config.yaml
num_hidden_layers: 9
hidden_act: "quick_gelu"
norm: "layernorm"
norm_place: "pre"
rope_theta: 10000.0
attn_scale: 0.125
init: "normal"
init_std_down: 0.0
beta1: 0.95
weight_decay: 0.071
train_tokens: 626300000
Each number is 128 + 24 x the weight over its row's rms, rounded and kept within 0 to 255. Layers, rows and columns count from 0. Numbers have three digits each. The size before them is the row's rms in percent of the matrix's.

# layer 6 MLP up, 1920x384, rms 0.181, rows 455-561, columns 0-63
100:125174104099143127103176128124137156156112134148119156121079183110128132102135106105138111134134111129182118164168128103124083148134138162116119176160107121130097123156146179131084131135085135
100:107138150097137178121124128111136118182116112140121168195102108150132122153091100134109140118127127110082154139115134107140115097137111115123101156137123113137127137140104118183117125149127104
093:134138130130138160119094114149080101142173087148138124116119161143100133101081134151109119135147113150129146110128138117101125127129132084138126139156117119092080116178087082150107093134195131
107:161145154112110147164175120140090166153127097107135128149073092120123116141129137123137144123161110106136136152129110115131138130115153118105143143141145139171131123129122079119125133091128195
101:091144128095132139132139143150136122127100160099155124128126181100115131139141159141131091108154090116104119103107149114147118103108165117143106121109091131114127141092133113132155083165172130
105:168135164093110123141119176132126140159141088129141111117099131105132129136098161148139102105129084144099125159148110138109146118134105166119155117130090094149062147114097112140119091173071145
101:099148130133120115158117121115157095097120107117134150132119088094145102140079146087104155142129091149087069136137182154118167128118113107115091125102115106137133186128137180115120176139152169
096:140130133174119154140146116126111147182164149133110143127119182104108111121132106121134138126162091072089086112097141143108131097163090114169120107116100137132093170092152187157112136119150126
098:112124135097110121156132078125161140139105083146133159120144085146139132157116104099134122138153122105158095092141115129118158069120085150148135167123097121101095107134171120142145136157119153
096:106060149109131090116146116110154103146161142092148123126165114143131084144137169143151150119080087146130106137133153119144124187141130126085121130137120121104163085133110182172132124140111150
093:144163158138107117125131138161156145130088120083068154108068132131140132113125132099141118134179119145149128157145163102113149118110158114180114118182124133125101115131129110136133133139116113
114:149098141098125133108113111127117139131123149158091163139152150089157099122133111181158122116153155100118125143108147084109150128097108140159138071102159171103122112124111111103143119141117098
105:139166064079114137113145148133133158132128150164109122128142125117096123108065143114166146101114094166137115119166119117157113145115172122114167112135113115147123155081111144156110123145181152
127:140167116126088148140145102128166152110126106126135122104141101147159144130129108134105139166128156131129123130134178125107132096155111152151135143140117153111129140158120151133121120127108131
099:133162160096115095123129135123127108171161143115115162105076089151116130162162133139135158150105120153112112110103108124159180126151123100128141143115144119166122190163141141149073122106166135
088:126148140143154094156120103158122145132195138091141144147159142104163107129125142085113147109108078137116105121096135133133138126089156121129157103135129105085148123151161104117065167152125132
099:125153137092117100103159139134148139166083108102119104129086074110106178150162152141088111118122074142113107131131136106098117093098167169156151107102138143107149159129091129144161130145109113
101:121111144148074142138105145090132144155103119115111132148133153172125121113141143124131150112113129096157087134147113123183137117151153093146117125113111115072115131109128133134125111128150122
103:146143114135115123125086121144135115120089111132106116112163127133126112130104098121166124158149145100120116129132124097118104099126157133129098120115124127116116118123133127119088145119116130
098:151111111082112125170101156130096117150121172129106109148080127154132130129102123132103139128147120081087134164150096117092081121149143117120116136163115116124145115122129113171131176097101104
099:063153103138096155167136164124178148127134174145121094126133113088149166101176119149129152129140118172173148142074138150101162140124117096143104121093149117127146151102108114140133125158115118
095:094122143111121108139146112136151126137118135083116119122104105094149162132138109158106102177141127089116130111151134164140085112084130152118141107146117114102120120114092129074121142089117159
098:137133157119116125132166147132135184109127132133116137140139132127140163152141160128119096145121148111113113131140172082129120143125145148133131118165118111131111127099098103133151116116159136
103:124116083124121123126127138141161134093119137168147163126175097105136138126156136159132079169144093194167051119145171112158103140096133136161133105107099117126125088119131114106131161119109099
102:147164156135154150126155144139118143182088165100118125114131142115117149082137125096144134120183140159126112157070123110077150106156119090091144202139098116136112127091170121116115100113132132
109:151145097111103132135124180124141137120106154159103121115126137065118112143172167132107111164100122176149133098102116108144133119125145162119118115137097110120142135143136154086199138134160135
098:130141134086145123152162119123098128068166113087089173106116140125134125148154143153130120127130075147142154195126112180114145118105114101128124140146126142117064199144150108126109153149106145
099:108149126067132132119158147142098116113116138135088115120084124132120076142111132095146101165121115112104140136145083150106147145125151123126126148106173113103118157145173097108117107101132126
103:106141167113140116125119136124132117104107126137089139122110143125136120095091122132152139124146119140128154152128089132130097097127140128115153195125106090125112106140113114099111138060132169
095:135143123130151103141149119128112120124103095134139095144138167113117126166143129111090115163143148152103128118123116150127121120161144121135117151075165147151145132094089123159156143132157118
093:134153139100082095101132125154160116126109105128115152107116140092150131118129102111121170101126120156144120163142129094122131138134131139122103090122140116144160158182125174126176136133096127
104:141125133159126120148121102126162170125090137134098127115124072104100131138191088149125164115119111122114082127123151114087119118090090136187108136156111107102084164131128128101117184139126102
101:102114131117140138151077137148136139067117147133126132119104132122133131128123142141133152151104147138092120146103150188130162097087188155119083183145158131117155121141106151131122133142158082
099:108124129099107080119119134115141157111133152141117127149085147132132128117093161139122072157111140063119114105128146144125130153133147136097123131099070139082129131118143140165130138110131122
103:138148133109143111137089139149148166139125148076087114145127160113113099161149146126101144120143121098120085116136142105144111121132119107160143139168158137117141157113093121208156115114147167
103:163146083103140116178120123123127094142100136157131142150123082120126140131169157159150129125151116134131147133100097158117100081102101154131164091151146169149101155132140131130110157143117114
100:095150122113124134139122103134155110110160138126137097132107131128074194140132129105088114145156092145095068137219132120088114094131129155126109131126117131129157153114152149126126143083122091
093:130109129095165079120132117128113116122171157109182151138109125145109143186152062146121106075113124109131106124131148127101148113110138163147130111131151144136129144121116152103154179125169102
101:114132138115126116140113142085161131159158152178142123128119152076155171101161086135085047144148120168147136084122138175110146143139074142125111108107152092158139120110134170137098157156145143
100:136162117108162111101100133142124121100116161128138118144142163104175140098149195126106080129137120160157110134098106148166184135133163176141130147107105147130123132108123143152121113119103163
098:140130095161123123142120114132122115064120089167127142161133131128128088143109127125100107165146119139144112171112125141142143142140173116119141103123132105116091118105069150134115113157144126
120:169145107111088157091077111127136089165113162128142128092179136123125106104163142175149119146132140167133144123132112186114135134100133133145143153146157114075145122127101112139090134128138107
096:147173129111151157130157133142162076150099108107088089142117130087115169133149154115126123163063135093148113114087149144153115135145142135128118062095161104094148130153161124128149129091149134
107:120149109122096164110117125138121115134115154092186137184106099133108117125161084142125113166105086137101141121094162137106097093102174132105146166112144100125115127139140161126125125154093165
100:113126102122121177140168123140097128152093155149107107103109135114116169121132120140158117186146143127160128139135128125126134123132091116119145146124127107085130147143155121162137164143148118
093:116146147163137117107127135152124180147119108135101159112145139136110164082115136115158133151134170156116123129124083096095121115112110126103115127105113127130125141127109141142123129156139064
092:132105119081131178132105178107165159121135071183146112136106138114158111137099121132142131111123143090108115104164128165148131137118145135116149082079143177115114125111141166153124126151100125
101:126100099098135090130116131156157142135091118115176098137134094133088156141132073107126193130137139140133145152128150154141142126065093160150121134109105152118126106092136143093139118126125133
100:065151148167152093150125077161123122120114150130126130127106155105135142164132123086120133160173120136126106100143110109105154148150146126115159118117092130121178133139144103145130170174103147
104:110097151124102107121087106093139144131105134167143152102148153165109186103135125109165122120099095136128139138121147121143181128125128105151099095144117149085143136133127144141127175103128182
100:136178080135110123093121102137076157117129091110123122111154111132090126154112107092131108094127154087112155114178125141100102147145103115190164105120128175088142108118130078077123122151133147
096:102147091115113100167111145100153126101101165190146111113115133103184130116118126127151157103159156122157142139140151082107135139128126155108184101099159129144087137131138130142095118157116111
109:111138154127134101155137133095111127133121119153122096159134081088124095137131113140142196138145110123129156131132125057108098084097121109117153144113146122122096116126161134143134112132127154
103:147122164150201049121117128128130114132115146168131128133120155141137111114099146120197149165112127111099124124131123120127130141128073131100146144103181138162114068145111121125107131164171100
092:157157140113165120170114095097125168126152120125099123128145105137179127098114118127169139194095156144077140115176122130128124116109113133152108163122091075161128101098099123099146159140124104
103:143143174115118127121164110100119094086143139111143106105185146103155143162093099098120149113098076150133110135134098150146128105151098174116138127149147137103125109160132147147117152125138146
101:116132181145130169132131134087113148084159125111111119143153129104103173105158142134157154090138115130127137135104137105127092123069136131104104132137111096092148124137138123153097079122121113
103:136132098106093122129113113118128128142093130116117101135135170097151148130118092134120126156100122151133112121106167102119157079120090082099141135132162178163133109114136144157104137138129128
094:101107126118105123154145114108123113140150167124118155128155147133165116117143139139158187145149070141107124168121120123110127114089101116138083131118175146110145143155122122117070107114149137
098:136103161120125080121154135112122141130160111156106149104113083150145116156105099119100143150127097085104144189121095127113105140119129135108124129152144097126122132111138173141132098118121162
097:160121142138154131157157170115092107103107116136121138163158141134137144128148165140156158138124096148129113125199136124115130113118101096093108133120112142163167107170146142109104180141129135
095:129105090145138132157122090063090133154139090143169132088122119157113091137117127128101128121171114152136152102143068085135152111151134135124161113098143153147127158169081145166159138132124127
093:119143121089145169151112119121135133112097106134110126117117099126160123126178112089109116145143114053114111093134095171098151153130161122139145122130087109123134139188120123139129135155099155
101:133107093132143100134134167122154162115154173109158142101088131125148090124133134040125096139153122144135137088148111122155085181114066112117129084131139094151151147142098098109132101126105122
097:132160097135118140138158113108125102107110142151159151130100150071133153144129098092120137091129148130134120122094105151139129095130141146112148089163108134125130136154127159103107159127142132
097:150127135108169067146121122153108114111137126126125180082129134112100109112130141112116142140146099168134116083098112174147128127111142141130113161141106100134038178132134146088095129105147143
088:097154125151123110104155088119126176125159159105126102112147148120099095122071115160143178113123144095115097119122130125118122112118145142160111154154107096101143115141136115151162134109088195
106:143143092089122122100119158128121143096099115137148169131089134104131071161171121139090138108125122130144111163111116129087174105134103110175156154126147112114121141158143161145145108096122110
102:132137124139196132127123146114132141113189137155127184112137118145145194089135120132143139145115210143120085080124110078135144105085172114101118089113110154112114103120143154076111102127122076
101:154152176116130134152122136108103155167152130132117111154127124154153119146142115164158147084103074086114128137130138185119138134161141132134139078104136077107141159126113127157127107125160122
098:123123116109200118136189108148151122142130118140096100123129174122137131098145153129124114084158185127129095131117122082106092089141092098165091153137145157130099136122090147128099089154121107
090:112128094120089113146111100127168083110131123105109134142132102206083121176163168136132190101146116133085152113122122075154120146180133124102116096161166175132137104139115143142128144085149108
115:110133081114124125153134115140121144133144109116131105122117135095118127100107119116093118126119138149143149119102117094136143157155106130110175103135129112133168166106138144130104170100116087
097:101130112123110137133163187120119101110121126114140127122116128099140117167140064101121151136110084133128142155089109150181145109116139086050141110114110128086100119127107123105122146090123117
098:154193092109120107110139127129128114117126116122134093108131092151117170158083130090122132144094096137120113167164136113142106057137137167106086142144140106145143135115126145144136105135116145
099:113165100147144112120101115100156121156154123096119133165122141135105114127131113134135113097140123140097084097153138155141178149119149152148092162126118144112124127081148137089111168094124200
096:122110157135136117097106142182142114161089123149128150111159091100134143191123116128149136172087129106171107097130112133142111127098102136114117139157127088101113155123127090127139128122119150
104:145140099144115135145138098113097097134142135141154112154126090098146135154116098128130138147147154108137095123186149070099136124141088094150135165145124122124115104127141138070096136124114103
105:137130106139118129147109144130108100108113137100113093127119082125107117177101096119127116104106128128134099122121136126125125133113130116135163090128129088142143141122172123124148123150150122
104:113128130098104147171122147142128146175139112124154096141123141168124169143132117153163152105121163136094128084116132137143101154122105141117082103126108174140073118132106157129129128104156117
106:077114152126125150122129145152185123164086114161146090130170103117112126179122111163153103105114130105103151127115130149135115138113116137120121137114117131095132108154083167098114125111135136
096:121122154130174073102097171121164098138142118154091129127155113094123105108130163108096118191167083154135142109153137116105114066186127181127121140133105128110136134148134132137135091129109163
100:136163103089116184121136145130102164123122121136130113135126111085117091095140105115140102123130141138123103129090122094109138114157099132084132139110130131140112090126136123165151106167166118
091:110141102124166108163121154074134112125148116173102131128163163120099123095100106102114097106136137186139073095167181154105110121111152101139152119167125158107133128115106119112108135116142119
101:129138143147110110135109122116143128079149156134125139107143079140120113142075149139163126129141163127109163159079137114117149152097096130143088136096147100138108143114163162094105121100146136
101:103144099119107150124096124164088114138123135126100129142131140123125155115154136136134130177120164103137109121145107151126115112149107113146175135133137129128129113131134105108121119145108094
099:120112112136118112152129100175128119159098127122165119122127131133095128137176130108111135115115130113159146087180120096129098127076149146141144133144070162142150138165141104118101144142105148
102:128115118133150098110088116129129108096133114121143114169121143131186180131139159117096116136095154139084101126118127112118096108146103134120105120126120156104108110144127166128131087127121134
091:138156128090103099143123161136106082132111103173121164115125113114149061099150140124144141150114137160071092109139122143147092144146095119143126133168146096149142147166144089077125125092139107
101:126137137142134086140141118137141157084163130142112097139113102096123140118128093070128134131151124128105084126155118102151163165123097143139126163112147143078112187149152127143109127178121157
097:119082123141105130105126132117120139152084109120144153158075151116131146122118094120134106111141151112170101125123111099139099111105113120085110141157104166147119129147106111116133147117101139
126:155133130108130104107160123159149087136130096136074110108127115132143077109135122151173130136172159107155152111112118154101110154159099139155123136117131120100152138111108140135130161094104151
107:139122143133108106149116167134167130124169159106157125125119135124118084127135094138142154120150113165096137141110138139123105163109149127147114124123102093142136146115087124164112148172109121
104:130146125104122122119110123191113145150170148137127144141133134122149156112166091115098113150130125107126101134157124161127143144161134135160099110139134114108147123146103155163100135107165119
104:164118117101126143159147166113104131096157120180154158174157138090186141157107127104087118153157108115158182118147110101132095186089103099128120176122100143127120119095133125129122130112115139
103:127109124131125148132150140131130122129135099124088169139106103144151116075146120144111143098103134132127095100172111180122147086139115138168141104122112143115138161153097126144123120167081111
107:091111110114193120144060108113102149131112135141137146134102160138149112116126191133153111131155154136114152178089130151155154177143141146158129142092102133130113121088133192141107100151171112
091:188164110129147077080144103120166191125105078080133120166123141108156095128158127127115135151146108073164177122114125167157166120108157151129112147158162140124135100100128132070128175155116134
100:085164136129151147114113101148143116168163180106168146182104134125156121125117126156150111118105121111163122090151140176143144147123133126087135117140126153121154114132127175139145103085076136
100:122156102119153144110158117136102108113132140087072154091149182141105106123131140142150134093131135140114167109142137158091123152113087153138136107112146108074114144150087107133156146135094124
102:093159174126091132093123113141122120148144140114182086151111184122079113133137131146138133142101109140129124146150137126107123140116163103136118132143115157133154101085152105160085137106143103
100:149130119093122117150157106150119145103131142129071101143098090120127130138122069100143107147133123117168139134125113134142116112104150104098137148168133100099153121121147183180143160127142166
096:110131126121137123136155144154135137113163140136142127136126145156153113085127112134113145187098111099106146148153112110164170149134151139138137152092145134110121133091163106114133146128134150
101:109162140117152155137134167127137117113131109105140124111117131169135162141092142106109151139129148090151087163148092077156119130114164173108130124131159125139143124113119129141143160159187139
103:102138141136147125131189096160138155115113129173093120119123095143136163112116090109132132142096169127085158136124136146190189107154169127140133099115125115124121132147121125165137108103095079
102:167094153142105153166108111159112140146084110156113118174152105151108141166145149107128126148134142141148145145136131169185107132146109142171125123145086108114128143148192131131129133119152117
105:088120180129140141129121109114118088136108120123136116135092116125115168141157101113132134134161133133156114106104141138092134162204133124131133132121144095107083057138108129140110096152121136
# layer 6 MLP down (transposed), 1920x384, rms 0.193, rows 455-561, columns 0-63
105:121120182131149131131120141088133134192150122147143151136128126148154094118077121135130079155132170116148141083123137098114132115103142094098111110134100102123145109128143169140112140122109175
098:125117138178101125147134106141092130118119095068105168099167128180123147149168126108137138133164153110129120120154107127105125138134169127141110184148137111128159117090125148149135152121138102
100:136144112137121115136117122119130089125130127123117122176078120083138092103124084143127115168142179146124157125110113142090127143108140149132093117133161143122141150137136069150126151113165156
095:128130150117144098147100144122132138090135126178142150146161120143165132149149106143111103165137117127131122077148135126159073146112153093161133111143099123084130113128140162139179154194122092
103:101076125153118137136160123119111149121136082135139125190168157151112148140122136143131106118125134123156130153117164133169101168098117155139147145142130115106167091060127126108145127093137126
113:120116115160109128086122135091093129164134091127076122129099135139069146118113093132128091102114145099119128135138142123146171130122121159140153097105114134093122116174124130108065162140138096
100:126140125168125101110078121145175110105141093119099158122164100111141162109116143136166148114120132111125163118168095120144111168140074158125136173130063112116141163102110139164136127112149111
099:149082109138129127122130155132106091154112166101139126086110163080107108134170172119118129141148136132119145111141126147082125123130136126159126127156130113157138081101107106156103122175113095
093:132098140114113128095055120125132118138117156123129161141125117110169117100130141132117099108101126145123151105124159134115126128122141134154167140077171137088117144173133111104118127070151102
100:149112153126136127124154075152095127181078068122154124141129164138149116126157102148097147131108132109131129188138137079089101137116138123102156126154118163137155093109118141116152130138166163
100:118186102089137124116105101118109106150143141132145126141066129189147119111147118177175110099119125131120115118099137166101111103125124135118116103150120127122119151124129142098147149084090114
108:148138105108127137144140055120127144130136171135135136139120093147150114092150152148132151135092133117170143115170125107114138122114147093191150081156119134077142098133125142147169127137120153
101:122092161149108169148165146105104115125143137097148108126140125114073118126115107131157125116157093083142141134106165137132123101142129115115123122086136158108131139141159196127112134101142116
125:126164109129095127128099111147114149142145130144128094107166089145134132134127155147173137135116161144089106104154148110144159062139141147137108138096130147117141102140163113156123118129177107
101:117137116107152111152127153127125105139111116116118098134086135102129123127119156091131170124150094145137199117096088117137149138092083140116137130083149102139135145125116122143133148114182125
076:146152144150151106118072105117118132105127118155135112068107135152077148127102163142114171146155172134149136089154134130136108113112082139119142110124110151174146135121148161129138100097131113
101:126179167140126114111085158106120110122137113093126165085124137138135145153121140110136164136161123142115176169120173147097141154119109078126080127108126144130116086094110175068164140131170133
101:125099108139148102127174113124118164124097128135130141135116169137141103127125130107136102141135128138148136110155162147194138154119103135112124109110155105172144149120141132088105139141158120
099:136122074166122140133086138134108118132131104125130189107116100094109123110146153146140125117097158128131140161158127117162106119116132189151095151141147157146129094085101111091111086115149144
098:097113133148099143141111180142157149153099111144152104119135139144110099127117119114104127124161174131124127165164112120119101144130087128125105164083127095116114111091143112115138097164121153
098:122149118171107125121146148109154116141168118137157079132107145136125117129127124128151085087076119134177202113074124142139078104143103095103150115154154109141136165119164079131123137151152127
110:164101174144083074065133152118177151153139141117120143114114149110111133183117160140116140138150111105129123117109123089123114118137144129121117144153116081117175133135134106080115119170154109
095:118111093109128137112157139164112168086125151085162139113170139129185159105155129121105162123160144126089126125142119169117123109117129157112112122130134100127172112128126204152139085091106179
100:145096150123134137168152112149108113131138125127096145132145118171129177122129131150168077103128084061110129103119116108116150130119097160092095149116103155147173122107157108143108086101116112
098:131104146139164095108109111119110151125124117117163091140126127130116118105142151133152161086150169130115084099177137110091150146134089105129138163123145113149134083163085162129122125125130117
092:121155127130146130154090110133141109133115137197113159141144109122148135159101134144114136076110125133103144161189116144090111153147109136128126113133164136127106084143152166140109127099120105
099:115154123082091129102137159124138122128109131142147103133115126125123155112103136133112130159172099117087093191154110131137139097166111132108137107094095130088122124127086093127133124126149152
106:123103155135110113082134140117110115089147147157126109103155099112101085134129141112160088130142147110107115098072174151126116115167115119109127130088112147124094160089122142078128140094113150
105:108149129133116101140158100142137082102117124122125117103186140145129140117094100149174131127157134141108107181112088112127138076116077130136138156139102145089099138138125113146158129121131132
098:150169162165148174095137090166121126048163125091071131153085107154127150130123103129137146141183152163132176103106155137107124151165134071126143130115095162141122108082183100131107143077168122
095:098095163088118158153119106155138127139126148164074135100139130138107152143133122084088116131146137150148126079112142130118104122122185076125137078147178139157116128088130126146137110138111171
102:096161105152134122104119130069122147139126131129128134163198139103165117126096140106167107152155163099104133181145108145123174165115158140140150150154120128169131111116132116097105119091124129
109:156154098175141162091127125127102180135068128123200143153071097104108131130107125115116093129167115097173109113126156094106153160123098173092114135123108120095143120130149128128111077127133105
100:123133111147163146130105107111147110175087109144111123129078119174151161125133128159102131149154112140127141159132073138106094113161159127179120101145107108109087128131157141105127133125174089
112:142133137190099143082089113140131153120101119145108134133109122173113068125145160139099190128100099141129131121133159141130119122132088146184118153097137176111097167117146123099159116075155147
099:135078137114137140102146152143124104128119150134146114150159131140156139130125120150118148121118141142121124094111130142103120093106122146136144143161138167111136134126089139133152114120124117
093:120154155106142130173134181125115078092100116098120163094138145115141115091114160145170126129134140119108129190132119114171094147127123138120127115132138145097175089136132140130143095090109161
093:113117125118155120127133120135141129134067109118202115115115125109103100147110135138150142103117094143108122109089171148151096173136153112149134073139144102149162111157143166084135124153112131
099:124118127130116147106145130101110106178179125161159141172137209116135131130146109124136094104132120127137119169102157106162138105180161132128156108110129123131124119124157123120087132121091086
103:075100173098143113143107104101123125123139131122096104105126112084132131166116139160149145110143106139117103126107104124140125154151135089096172144119132093142085121154124129149091122114130181
096:160099133098138105165104104109149153127099113126151134138138129126102144135109131126144179113176116121117096123145120133105121069162132102113105112128154132082102134152126145171133156143145129
126:143159133092093128093106085131120124125123166144141110123140121154141136084154180159133082184117112151142154130127151167127142162122135123132133144130159176098139153134129111112107167107100102
105:155156172132139159133114150149133185094100146142120158110179117124131132101153153129122077151137104150141126099116134116166156140146148131136148131116130149082126097115125106116131124140137112
104:090193099115139162126163119136128137120132123149125104085114086142101127122110093152140147154108098139117141122142168122140117153157147135135186128152152137139146163157138131197141115131117124
095:157141113114173107136066157126115160112164108115119117126152081181158143154146128164132109110101124096138115064133077123145117178104130128174150122146099139171124134138137155114102145134104165
099:098135126146190132129103122175128145099152137184096128097082126126110101128166119115142147152162171143113138124087153142100140102114113123149112134128177153154109139121119121155097119124143087
101:098118141102160136079143102164144115144110116125153130124150134073150145134106154141157130131116133133153136093107177129093159139094124143127090154102154114107113119121123177152148128120136137
097:156126158116112178116107184157108140162119123141146106130162065086131122132129158130173135127115147124120103124120142141119079151125147143143096073158093172137103119135150098133166108124147092
103:151136124192137154118137174159104151133149124116087127111133122093155072136121106127140118151130103141111138158148155128127115115121168113112141113118165119150153110124111130111130152144132116
103:115129122162137139080120154120180126100128119124080118102103121141098129067142119102173128096084122142125165143135098109116145139130136108075158090163123132118125079113123122116152165069132110
096:172120132078112138110113142074155153114119079170100176130119134140088143153156156107157135101101146125160113146134135128093112129123130104142102159197116150128128126120107169116096103124130110
106:152143169113131111083145144129144147140104087138155129164115143147160136117168114120118115142108079101151110114136063113147119126129131126136112157093130132109144142106105123123140128103143123
113:159130138145114114122118089154134149117170119096111115126116098123146146139137139131147091134117156084130135119120146102174132092121136085148134102107107106156132124122131106163107195145136161
105:142145080100116114127115162131095099119119119123154189140135127153171133133130127130143181149180141144118106125112134142171118161100169119118148101127166146117129100079142123085141128177129123
094:139141171130124130116180143104128160113098118160127154130108141146143150140125123085087124137160123107122153108089130171150155183159122166128137129150105102131117131145133132067142112108167092
098:135147144100149089121147117090120159115122136150139145142063105116092147086147168099148119132144081152136112138098159102130150121065130155135136073102142142136142108102105119114133121135114155
104:123138124139114132122126134175147112105103130107092146126183101148107127153103116117174126072129123139137111126147152118155167169109107110121190148132129104107102132105154120135117169071104115
097:108117144151133151060156156133173093175088129100147125115099129145104120106124090146139136098113126140138165094157185178157166114117137099129154101148121122122114153126120156096095134109113123
089:114122141116159092142090133098102135085112138132132136092087137087131157120172122107107100123130124116088109158114131098114119156154140100116129130159133148140139157144145098163121066096215152
099:141154142120125090107083127167144139118120147137084123140128112115114129090151156150115130141111116148127134179139112100145148114146128108136110091132102106110125103127177137127178145148133145
103:143117157154148117112150147081149100117141128127138149140139156147100147105143141163120109129115074083151150156153117152127139100081157130148072152143149125169122126063148126155143134124107130
100:134143129122121100163103094155094123163120094147128116158194143108134132130143111140155166146090160116147110112071117087161186135122132131170146149145124078110116145135118133072136128140141111
099:080118109099100097142060133152078122118132148157110126100138102127111106120138127142101130124137100115132136101149149155164132127092118092132087095136096145180137068138123108112151125160163139
099:126112100160113134147132172127147141125118124097105159142135112137107122145155147146138126107143170089131129114141152160148145117118123092130169133073126131141155149099138110111120128123109113
089:131130098191084151103177132122125163164121146149106110134126161141143138118157157110141108154149118147144126147138094137121101129097104143149144152104097163135119118142155159118133107099129172
089:118092134168153175150132164088134126139126115128124137141118127110175128111159086094136103142116117097167130153118119141141121095103113123131140117125116122118134180185119136122145131157143118
087:134092173105089154139130158086129126112115105176145147139155127105114147140138145159126124136110139118113123132113135050112147123104090124145106130124128162166148127124163138130177129150126115
107:122109126077151140129141118126175099100137148130119112137085116096109140150115132131111177105122136149155121145144126131096127124119141137105134118108132109120140053165119140141133145126129116
101:146098122143155125127102124104167130155117171157122149122149105113147165145134102171108085174133178111144120143109148141147108158117138135164134161118111082095084138173150080139093116137116122
098:144140128149150142102100115116130112091173116098145146128136132098138076131179102130125101133130135169097165142113170164123155119088107165073116146099118145135130105131082121096169115135088118
094:160125133187138128131094146106156149151127140156087118109156132103165133170120124102110162162150138156131132112163120165124094114114115083139126130094136132159152118124148160125171121158115131
098:166109166108096149121096148125118133174114105134079128115123088120087118132116128144150098138156133115123114113140152142139151114143111112156111110153136155157113130129131102117119110134114138
095:137152134149108137161131128106119125130157105092108142089099075150138104141148133159152184166172142129137129122151163128114126066103206146130084123098133103168098128143149111132130163116170142
098:119097097110196130099184124117155103145147135111148087101113134157097091132144111118133115118145131104087152110132107095091099124103120153147134089129115119183093118129096173152118140117129144
081:109123110140129120121113079126107151100147133120115105094093116110104108143155053084131123110176087213128121118130170136175173104116102155149110126122169133106105136157138128122130154157165125
100:145138131130050127121110148087168128077164095126138122110117116133137135133141113121127109155105143118139121128167148157160114149126161130124087094117149142142143155109147142088113108151149137
106:096101119108129133139114145109132130125108164132129153078143097074108172162102131101138131138079130129093103120125136104137112131146131165144126152135120113123144165122120111130167069155088148
104:099077125075161167105183137170113096132126150149129134130130112132094074141136153134093181157149135133158082099170153095148110159102158115141126176121130100106127118170125129138121107135113132
107:150106127081096111123118113093126125083113105102122135126113140175128141129147100117166140162107126120131121118154153126106108170124127156125163115117107103115100118170131178111123122116128074
106:126070125151062112129148153136148139174117107149087098142144138138124134138122145120183142117106113165153149120098097078169096114145092121132139106147136104113081085113143153133131099107189135
108:118101069151124194113128143150151130167158105108103105161126141120114135106114105124084164122145164129152128138140113114115099085103074140094139109129150160091128093165131090099104110100087056
099:131102143133107107123125134107129116103146124150128152132121140154103110087171098084103152165130146094132127118146140131113160122119136096087129152079096080144162136101139097177100108173105142
097:131108112108119110120153129159058136141129112136151158111128105116140046169074116108122107141127123116106101136103123124124200159125115102126131160143156132092148126162077124135122135128151123
093:111104126094154160158145070128092110083111127112138121104099162092160118100145128110166151130098159148135130137109093107129095158144131085102136121157087152144126149100113142158108133148103126
105:124144103107138132136165141122127106153156150113130140124161059133107152169114145154156130117130132097139104123159125091111146110125161154145133142137157145113137089142112184158149166104138178
097:141094156176122144171093164174126148111139113143065105099127103106157129151134129151128149125163149128120129149164122135134085132154138101156137066105149154129151133154099136080150111140090087
087:100137101079114137126146128146072141122148125179142138131086110105139125182118099178127136112144156189134096122122149179160113139122139124152114136136118129092100134141146117131168071153173125
088:146142151119096137114119081107136106116152122143103130100138163101170083124119102094126131134082111085159148069085112155143112131101154095145109145160109078105167143109148123127155152147160108
093:119114139151164149136145122104082107115130126125116105142175101088140140121092095137123134164141103133153117145122115111147093127130157179135111127073108147147128098085109114116132115131105096
102:059114143133104127100172091111121143172133109100120110138118113078121145110115104129121122123106145141119125171101160104099085147137135073149178120146146116124136122131123145116110130121098081
109:106125114145162108114141118103158147108133116100108175139142116139142104124077135145124174106138164113128106130097129133140083105122186126146110132109124140120153136136106117122147091150094146
125:137132093163160140126115137147131121130122115152127102108086135114111086111120152164103111115155149142102163159114155113130147128144126146120155085147150091101135138148123182104108133094096113
110:100143119139150103108136165112109117127170118160119151136123129113100109142081117136132129147158148156116130136123117161109142131088168113178119136099113101140147095097142153134106161143102097
103:112123151126119156145117119128144157173123147144144132098109136159122166115119145114130103093114081123154088123139113167122103154146126138158101129112132125134135086119160152082137123073146122
097:101104125154119114086131151147122106075123118139168124163128144104112099152097127205124104119146131081136131102153119106096108094159164094140151140161136154119136171123124125108147118138099133
102:105124079114085099114122111136085169101155121120124138126165112135119130119115137106116151096131167162108093127123122147132127142128125132158137127132124137124115065132110163130155132134150091
106:126105128119129121120122154117110145117136121146156133118143165136119166108162144134110142117134128166153173114162140089142124116146082141158125117162152153156127155110111111141160137080180133
094:108143155141113117117156141124119106123112138127109207107145180104124114154112105156140142098105111153141132139135131071149130147106121121156137106120121107162120140148115150123097109103107158
089:147118123092123136149117096153121112173132108129144138130123169166126136096177117161114127132168142144078124149150110115116116154153129127175116105116145122100112133125168136116134165171133130
096:103178141142133134124138134096139111114086143156142151127097119147093116131120133136138130105167101083116139112152122182114104092146102144152138112104119144183152093156138134108098100137156112
105:154083130143117117083102072137121124124127133102138165115150100129117131131141162180157174097069130128115115180131137126149143157193150117131116136140133147123140131141106133134154123114129138
107:107142121098115138142177109152121089118151118147078162103123118146154110132116102142123130104094123129149118120104130125133124086148122100114109125116171145124127142113164116128144167132124162
091:133118157118165075105145125135117105125145137137061116098133118141108174175164112129147131112155148119122166121074113135124119127126092134135115138119130118175106126082115129113107109159161159
105:127167154139101141123122148129135144097121140158136120106077098085104152128154136119145143078111111119167144075113158102120125134105167106176135159125155131145171139125107106101137122123140096
102:109129108042147097117135177123151081165118165137141138140131134166097074091117138154129104150160111109128147137167171124126148157126143132126147128174135074088099096133128142109132131085150098
107:161120110175148140149075133128161140182159070123178136125129106145101149165127113125127153179120113122136140131089149150145139121172150120119135100132120084157103125110109132121138150149150114
102:092085118138138182112086136184132176142182127129166105109118127164153125136113079130108128134142120163108133144134105151156115121151153118126147135147132156117117137126155130105154114127112122